config.toml
norm = "rmsnorm"
rope_base = 10000.0
qk_norm = false
attn_scale = 0.177
init_std_up = 0.0576
beta2 = 0.98
lr_head = 0.0128
grad_clip = 1.0
batch_tokens = 32768
Each number is 128 + 32 x the weight over its row's rms, rounded and kept within 0 to 255. Layers, rows and columns count from 0. Numbers have three digits each. The size before them is the row's rms in percent of the matrix's.

# layer 2 MLP down, 96x768, rms 0.262, rows 0-25, columns 512-767
098:122159107134094179108127061149072105097116167148090116165202149183119130126065123075122120117072144145116101110149165150115169123200091101147099141128132105163147145115123104163152165189118113123140155158112102161130103155161132147143130130173114157105153139087101140186156057109107158056150149167142100129155123136097049121117166092160066105166120099151169116133105118168131149093093130134104156118125177130139127124103154091100178129101163135128091129114161134057130112144085084063160094102118089145092084134140088176141065116185142100146156138104114143095184042115184150110140118094137140073143094141123142083103141164046207106148142178136126094141089091120121064176126118207105165147174096129091137107111077126097137143154095134157144138088167130187121163055213145
100:141094181099107168126117136094102103132063135163074128149087123101076130121109103163118144139203095087204110164188163143198127113172127130115126200158130112150141089124136135137174125163157217146135158164156159145139044163099189093127130086165151101121142127141165123120150164100148148109175135145144129107107148116132094148135189143119152124141160138154168149126144117158115076103131081113153125077098152089175125147091122109116113157135136137127148137152112113048115140119114096128165127149129113085153133158160146145114158147078173192128090086158058145102106141078069140110092132140158138098174110115150101105157173128137140122094132111162134082063131082137126165092068183141103126080142120117134148142100148094225134189175148120157135142162104090127203135083118155
101:131165233137126115177117144083129126109186070155167127097145142084074108109122140127117146140160090163118127105112173147139141128079103080144127165135091150115189124107122091066175104146142091098170099174163122113112149132091162110116123134157169089071161142183124136123116142130175177118151104115200143169147128133139190169132143111181118148137044096085139178095133045085161139101118132166110144131119082104077108126126161115146127193150155132073147167098065096168147159214177092158090148109105099146062072181148108111116206151092158127109134104103150079120115115164178107126215120056119145126113095128121132140104088156088099175159113140106104156064133126168114119120137011101169144114134130152121138132126076145100138114170158181167120100065108110150105134120162141
097:132174075109074156109123056111171136085106136128114105115175107116085122097095119123163136123113116149160131134149144147146103185134127180130092136163114147134184110101121097189122144134157109112138116062153119140144139181076086127081091117125160135165072173155148083090174133102142149169130116135074167138116145136066144165119081122193109139117093124075088117157122066138064153148129179134120126064145138169059101112122082072175106132111163165125184153101131144075160036164132144144147107119059114143079152220131109125139101116162136143129160164072109119095155094092135155188093119103162140130138071108161169150120100132145150125140155122127068178026107132107138128082144125119120141129135150152130091136119134084118185144113120160106120064114102197147106155142146178
104:190085034116195110086122075156131136122102041167186124115087190124109153175107122145112143109147138110187141075155108106184053090088099127097115053162085123147108136144105117123158114155106129146132190145143127154125080087067101169110138142080134076188147193145164143117135126118121151142128154118104100122178065085171150112111143072139127118143115100074102130130111094155162123156154137075091119108146099094156123125169125172063188155061114137133108089144071102150125112171075122112165104114116112086162141117212118157031143178139141122088114158133160118188140140148142146128078121102173100151158155114143104122155168163116105071101120143107119125123074124165175112093145109157131153075120137092108129139167130123108182114127207167136066116137144167154171140103122102
105:145140160128090097122093144114093164096096104123140119141178166146125169092120163136124125136106096150187109105159053083096135150137108134103145117149214122084174114119148160080195141111164182155127107139080096174059119169114095190116134106175124122116109053057185105160165132115128051163111091098121094180121170073135166056109067157123103125124132116088064104107159113131131104153111137189148052157097136186115090140106071130198113109214152147097122090130100094131071155139116123133101108142130091134179130207129202112139110121118215072129122143130181173083067129121145104158124182135084086098174093122093116115121136145097120201104126045151096137155114127125093124164127130122146140126141111145168148139135132143174130124093110156145160091103125143147119165073163138
096:126132115160178093063138175152148113177147124081122119094140148133197182077206062105138056077162133117090155180079119140102134165124145104127165128118170109110055092114160074168089163152190102132141138122189132149152102114078114078121151207190126119115118112091135110142149138162139165150101161132091098167126137128138090135148128080151152105175185116179143128152147152161172154087117155087152066133167141078204133146130201119115148086126159126150136139091128073175147172117136142167115143078147115120093193175099144101114167108112147157141136104150157138137040161129178108158111171106129167146085154082142110073148098118126152121134098111138096166175150073093132138167071148157095105142133086114157177114123162116131055097176171127177173145163147090077094119139094134
099:100145136123118149136087098142064130142140088109053150142160125183102165126171098080116074119036085162124145114117095099145142079101184079130092148172179168143153063140106101136124054153193125143191118125162087097102100176121166093135161174125129137139144126093151145167180088148121135173107150114132099112118137176054148129105152161181096089125116123089125123086178081110130165079173105084134121131134154146142187170076156098149124106162128119089146164097128194092111102115143098127101205151139102094113119093091151111115157154172124124119142095122154157080121160135158120163192195126163130139115100146097150175088109147124146186108162154144097162113118130201125138159117098144113092128087165209141093220096134122138133178150101129091145182110117131118159146140174135
099:160178108167070181111106139117136173113125144184116166137118138120117095157105058121155141063062199072120135131121184206145122165077168138129162105097115103138110210165102116227108130132085115126152070077102161128124120110100089158181088116163128117099112131079113131111052155101131144163101126165190171091092177203103087111069123136112080193064128146174176097095102143150172135150128098125125145109146161114124183118219125117147128152115123168153110096145124122117139077122110219117110159152217128106089201077156043130093095185074082121105139101103160110172110096124069160137069073175197136108093124071132076143137145136122156108124157189149151091121111120171158092143146088144151109108046127078091105091113102155163155105180163114098167067141134129147115116123081150
098:107081160116152187124107098094138131104068108076092126115089143171117152144107104066129096113184137119130127116157114155178165119166103152129154165122128050115180121102112120173125149038160125079137111106170127094118085119098155149078167114089089188076139123110100066154131110130164159096174121113097138105143064116132123055133094082154175148119102148183212161136192179097164120103069140124117109104104134117151092119078184142119135092159089164158137149107129075196131218162101110138108135204093163101168138140126148117170136096112153102174148139119129132087085141148124145100142098122111111118183134145113115131110138038137117159189145137076127108128134109132113151141134060110157140126191091107100165085120141177161062118142118105042088116128086121063132096148106175
092:144098104148051117140083129112144122117114101154192126134121114152075079147107142139105097159096087114070148132234099141147134132133146089130148178185122123124176068118058103132178143158121116144156121118180110120114123143169096123092137138049126077111148188163101097137070108170145117085178190101125099146137114111161161072123113145112158134123182169163104125103162110092130157131174145110136083193159162113134101178085164085115117135148167146146139128153143199208114131185104094169104162151071113127095143151119126090174137134084165129131137077096126173132124140122098138131133107102084143109115106172160105101115106087130132151161108131131145126140163198166104128127127127143105107152118122099092128097117108047083106161199145131151099146114172170140056150159136105
096:127180075112161114090171102156149145141164086175208131144159148123146135167099130130116021135118163126169149164126124190114064117097187138121105095126194105137109150132090116134171126183119172158177144122197111132102125121178152123024100177111062182147129118129125115115109187160131103143110157117091126133155067134116094176136091094084135157194098137151148111172149132135130098132029124144109158117136144107127083118161160172093159073149107090054119096112139043090092161092135080130154139117092083096131102159150113126115203121129161158055085103107172131165137068172105101120108107073149113099113115158104120111148123087138163107129091110124114086076133125122194118099150090129182124146150117156144163104121147130120110126153126157125113074131100104158133149161099105
107:126169155120117113089130088126103156095126045191158148134125140116161185128114137131139127187125128116078121124204131141061113126140105098131131097117113116130074076112091123145146135089075110136110110130120125147142052143130102167166093098164145119067119062139070087068107120108133170094179146119131132189160137154160152129112126092162123142103123115120079095148135108123162123165170122133088157130118126163191091106141069095120119138143111111170060126157078099146103042039132118138152133142100047101183136177119106112083138116157153105168174131101137166203076154118103114109100114130140119125157158148139157083157071175147158120181139116079112145144177099126121088129109085137114097148140119170119105076161119097146157113194126126101145190132142126125134144173117076
100:116132066107097141125112122124074189088173134102045143108134070114149127094066065189107122124115127181148183143172084083119155108102222127164118151116100173100131087137154178069148088143145155098143147142150145129119148082160097171192166113168142159160117064091099138078126132078130167100079166175148144143134118115109168118097102171211126094082140143075082119116192107103043125160138122096134179173131152180098182164149106118103091085103090145145089141183113081129113106116144117169073097165086182121115147164140159120015162128122119149123164097117152119147148096124056139142085171161106154154145140112075116062119109182128138121135195175139093124156087087138116103194130160115140156167106114149154111171065139077100128116148111151099133092125155125140115133142098154
100:113096112136101111146074113081091147066103073134111102082184159141091145162127091089081111101051169113099115034173117119113081102064179101177153140152038148161134101147108117097158124113141174118073083175127121118137102122192124176061140087124088169105114107101135130137125136145173125135095143156099154164136136097122126176144141078144083127118163129105126099183172104120150120119113110078087127104144141171114108149235147146073154096166179132100133151106136120118155069151102094173126133096120085170156122145130145140106156055166215137149124082150096120171089108119136154126132115163134206174133104121149151102120113146188153215088116093080164120144096105151123072149171150152188121155088147121140150134108155141172153139071132125096146171150118184169010151146110190
102:127095084098095151148162143048154120080104124089137155114123103066136137112122091088155167135152172102198138159148138142071131106105122125163147071143115152205115182118093105143162138080085134155148147171145137121158073088127137130137135147101105132070105119158135110125152140178141102113134107121148103166129095124155115102157125086121128135152166111107092154116057194149148146094141125124126123086135059164145028122097120203105133122171090092165142086189145154151168106121126158095144114169091155130158142157205142116134117155137209193141201153113158145152097154132109142062089099120183198144198093112119154094175095184198141198111148155148125067124100110094172089147073131041144129109128129116151096114125182119061095122182152121141061094170132143123137096096155141
106:115162161103170131116192167096148100087117119155175106101118085170137106118101130107061099120075090204132175140127047125091121157172142154100114112167148103128103154119099141143127153220129137131103156150171108121117175117068110083096169137085084135147145143143118116163078105084113124079161124135128050153138118078131157110109113096153111117134157100132141121174116136109082180155061152181110145139186119134085000156095147085100118071140103222144182115117110075132162144118114089191139155131125160169027060135061175123090117082113077103146191113138191091135087125180158153132086122118127156120122100218083064081112166155108184077127089113161101110169109129093132179140103130152075140115198148117066121092089158135078118160095048123160076133109145144072128122146123122
101:109143117124090193154071146115110109149091199113100224165141100143065122150128100107141144119158142127112140087127103114067131130113146197113084148116161133152128108170165166159125125075057128104172097131153111183070096140159125167125185124156161115180158101073173151175118130108120142167101170142141147150137135175087115110123205100127132143180122101199121096098080120106109173131115138152192143110152126183138148127056136126146138107166133160163152183145167132072162160103100064114183178154042111182122140134103159177096117158168089183142172152168150204115178165163203109131154134140133182132122157109115143090166150091156134084196141108159135160148140145053152093107134151091089145127114074140148093152113150156091132113180126150129137140101113168105111051106214134
097:093159145126182169192138122106101134177107135129157095136137155086198148144112127110116148116173110150146138149131102116103144110083140137095111105144151187120126113121207129106142145103106149153180121126105119060118133129143118117148118151127158141121108064109125133135153110129114124146116109146118140087128146122167142125130182134122133153139117096140065077193082137085150164128122173099199081101141144124140099109123117114141153098099161069152082150160102085129137080189114091088057129170139097076152079134159118120072174141202135082120091115160128153138102192096125127067105126152076105112169070062138116145120189128140092122136143119140130137158163142129093161178127149127154149212107126129168114155097110093170140111106149112165126116101063133133206076168187114
103:077146140128104165176121094171116140051112163171164127080070163145110111150137104119117151098139112153147165106166134201191126082125057142115140127136126080131131105164182104108095135147122109081113147149141144112138102146151115165127118133137182136131122118153108186097131147113146141120150164106135162148126120121182146110164167139111061150137189171121147141185143102104115104090119122115166126116123088087147091072056134158170153141152111073142102086156132079135161161148100131131114119106081171065106080111117128070136132139112069137176114154140087114114136146178191130172181176136183160084139117182165177140142177138137073124128171153083141091186127095153165114134109067078139115115081127102113140195147091184127121072099127120116122127135114159144118155169174138
096:126148092137156138137170127144068145143143095150133122104114103154128137091155148190180134155121115099030170101108093084075072072119152137077110117142146135142106077131148105122101156098176155092201114083091097059125144135103132127144106119065137158122114177112153113095080077150102102177111182091113132094119079142054174101129184092125083198174143141089168175146094084141131125179081204152097109127112140078112138154162160139076154121193092204150170110090080141189095172139110078103087109129141142168153120171139123092126110110092112159061138120204120130092071151166166134138156147136133142184171098165119046133130138101154103137108073097126115140112152138123084080091167157122142119105157174193166149199143124153148118110029169088182129107130142128111152081153186106
099:140124139146086159145136114170136168123103140143200153040135107215092183097118090138199119151079134155085134199115111097081138159131224149141150173174067175148080183130122099144115175067117107076093144116117178125078155125123198147154098141091106153103095186123087096165124102176153169063109156065149147175146098161069127153137186097072135128144147127138124129090110136071177130164098136148161183092139106107124127118124101165102147124136111133152217175103123139136136091132157121137112101129150140154094110133171109157143162149150041089089128146095149096154112125095148105177085105102106168157128096083146150142149118135106136116183102087166146085140150087138138117089125138084154119115079111113139104063144121149169126124121064163130096111163136156061135143129120090
099:150153099143128095087141103127135079170106168057108113187130115123093123130175181110098137077176155086185173055112129190158127141125106214096121157128155119160132087159126158109059136066143168156088163131124102118110082137143134154098134156175110141171180088166128094072091157107175154203074152122154133195139113144072091106094082148130122180149142149076108140152157128077102124119123139125136058124149086158099103120056037117158143126134095118121148122105107126158113128138160173106118130153107105135141151160141119124166123123161162177094151145115135198106130168081144068113147165122157102132152102045114124139163141126141170114114179135188138157165190149113171138096131139132090137178170103081161171131053218100133074107062163137105189142119120119095099113112140153
100:128132132162103128140150124135201101174161139188175072097093248127149148121194141106171030148139132173100127135141171082108166166099102100110128130142110091143139128111169128156119114139145124084049078159171148138156117169169082120100127160101221115089137097108119130129153190129129092149111148097107136116118136168173119134099136118128189164095108114141128128148104052105137082168106129123125111073108174093149117125154132159139135141109202109123083120138147105125106139156144119107140088154119112200155155143165115131222120167129130099129144131082126115074063112126187099147081141142123112141129129092113068100138113135115129155148125126120135124061138098105152149079212132153110106101098068150163104168156178143145146138140160126127144181180121126123134110125142142
097:087062123126090137101175147125141134140177115106168091124135161108060134149161092136165086163085093137144163130103125089175091073144173167146129177124162099157071203128120067134107103144094110159166158115058203063139171135139139078146125083080074105172177128144059163101097155141124122120149132154129099142157073099212141163142091128110130130125142113141131147123067107081095166141134113111103126128174085089121069127186140132063119184106109135046157075165115162106150189177097227090156131070114120126112113190104140139133096157093045160143166114142158146116149140130106139076200061128136174149104185142125105165126160114166091090120113122122141130156112129159180129100176154149134154170095177060123124143171106141076109103117101096097150164127153078102038110056075142
099:100110139153087067098117111077118172204049144089127081091136124108156095115106145119042136147203182113150152099110146103127133164124168203145114117123104104220139107098061133095156111174065155163130114150143130087121137079165149152093121133114102118194106101135156156118123163154100124168130076163116100151091173189091157140141132114139120101158113093101148089158101172156123124131213138085093168141125149074117126147130117109150137086129032098119136097113179133190122106149115117087172101052140113124167159158065129142135116161194184128105195138143111131096102153136116128076183135180150137166193110111121134126088137093130144121144145147118095115149164181129068170105048108114103119121163093156080116161154136140082125107135089126080075134177107112170131119136126133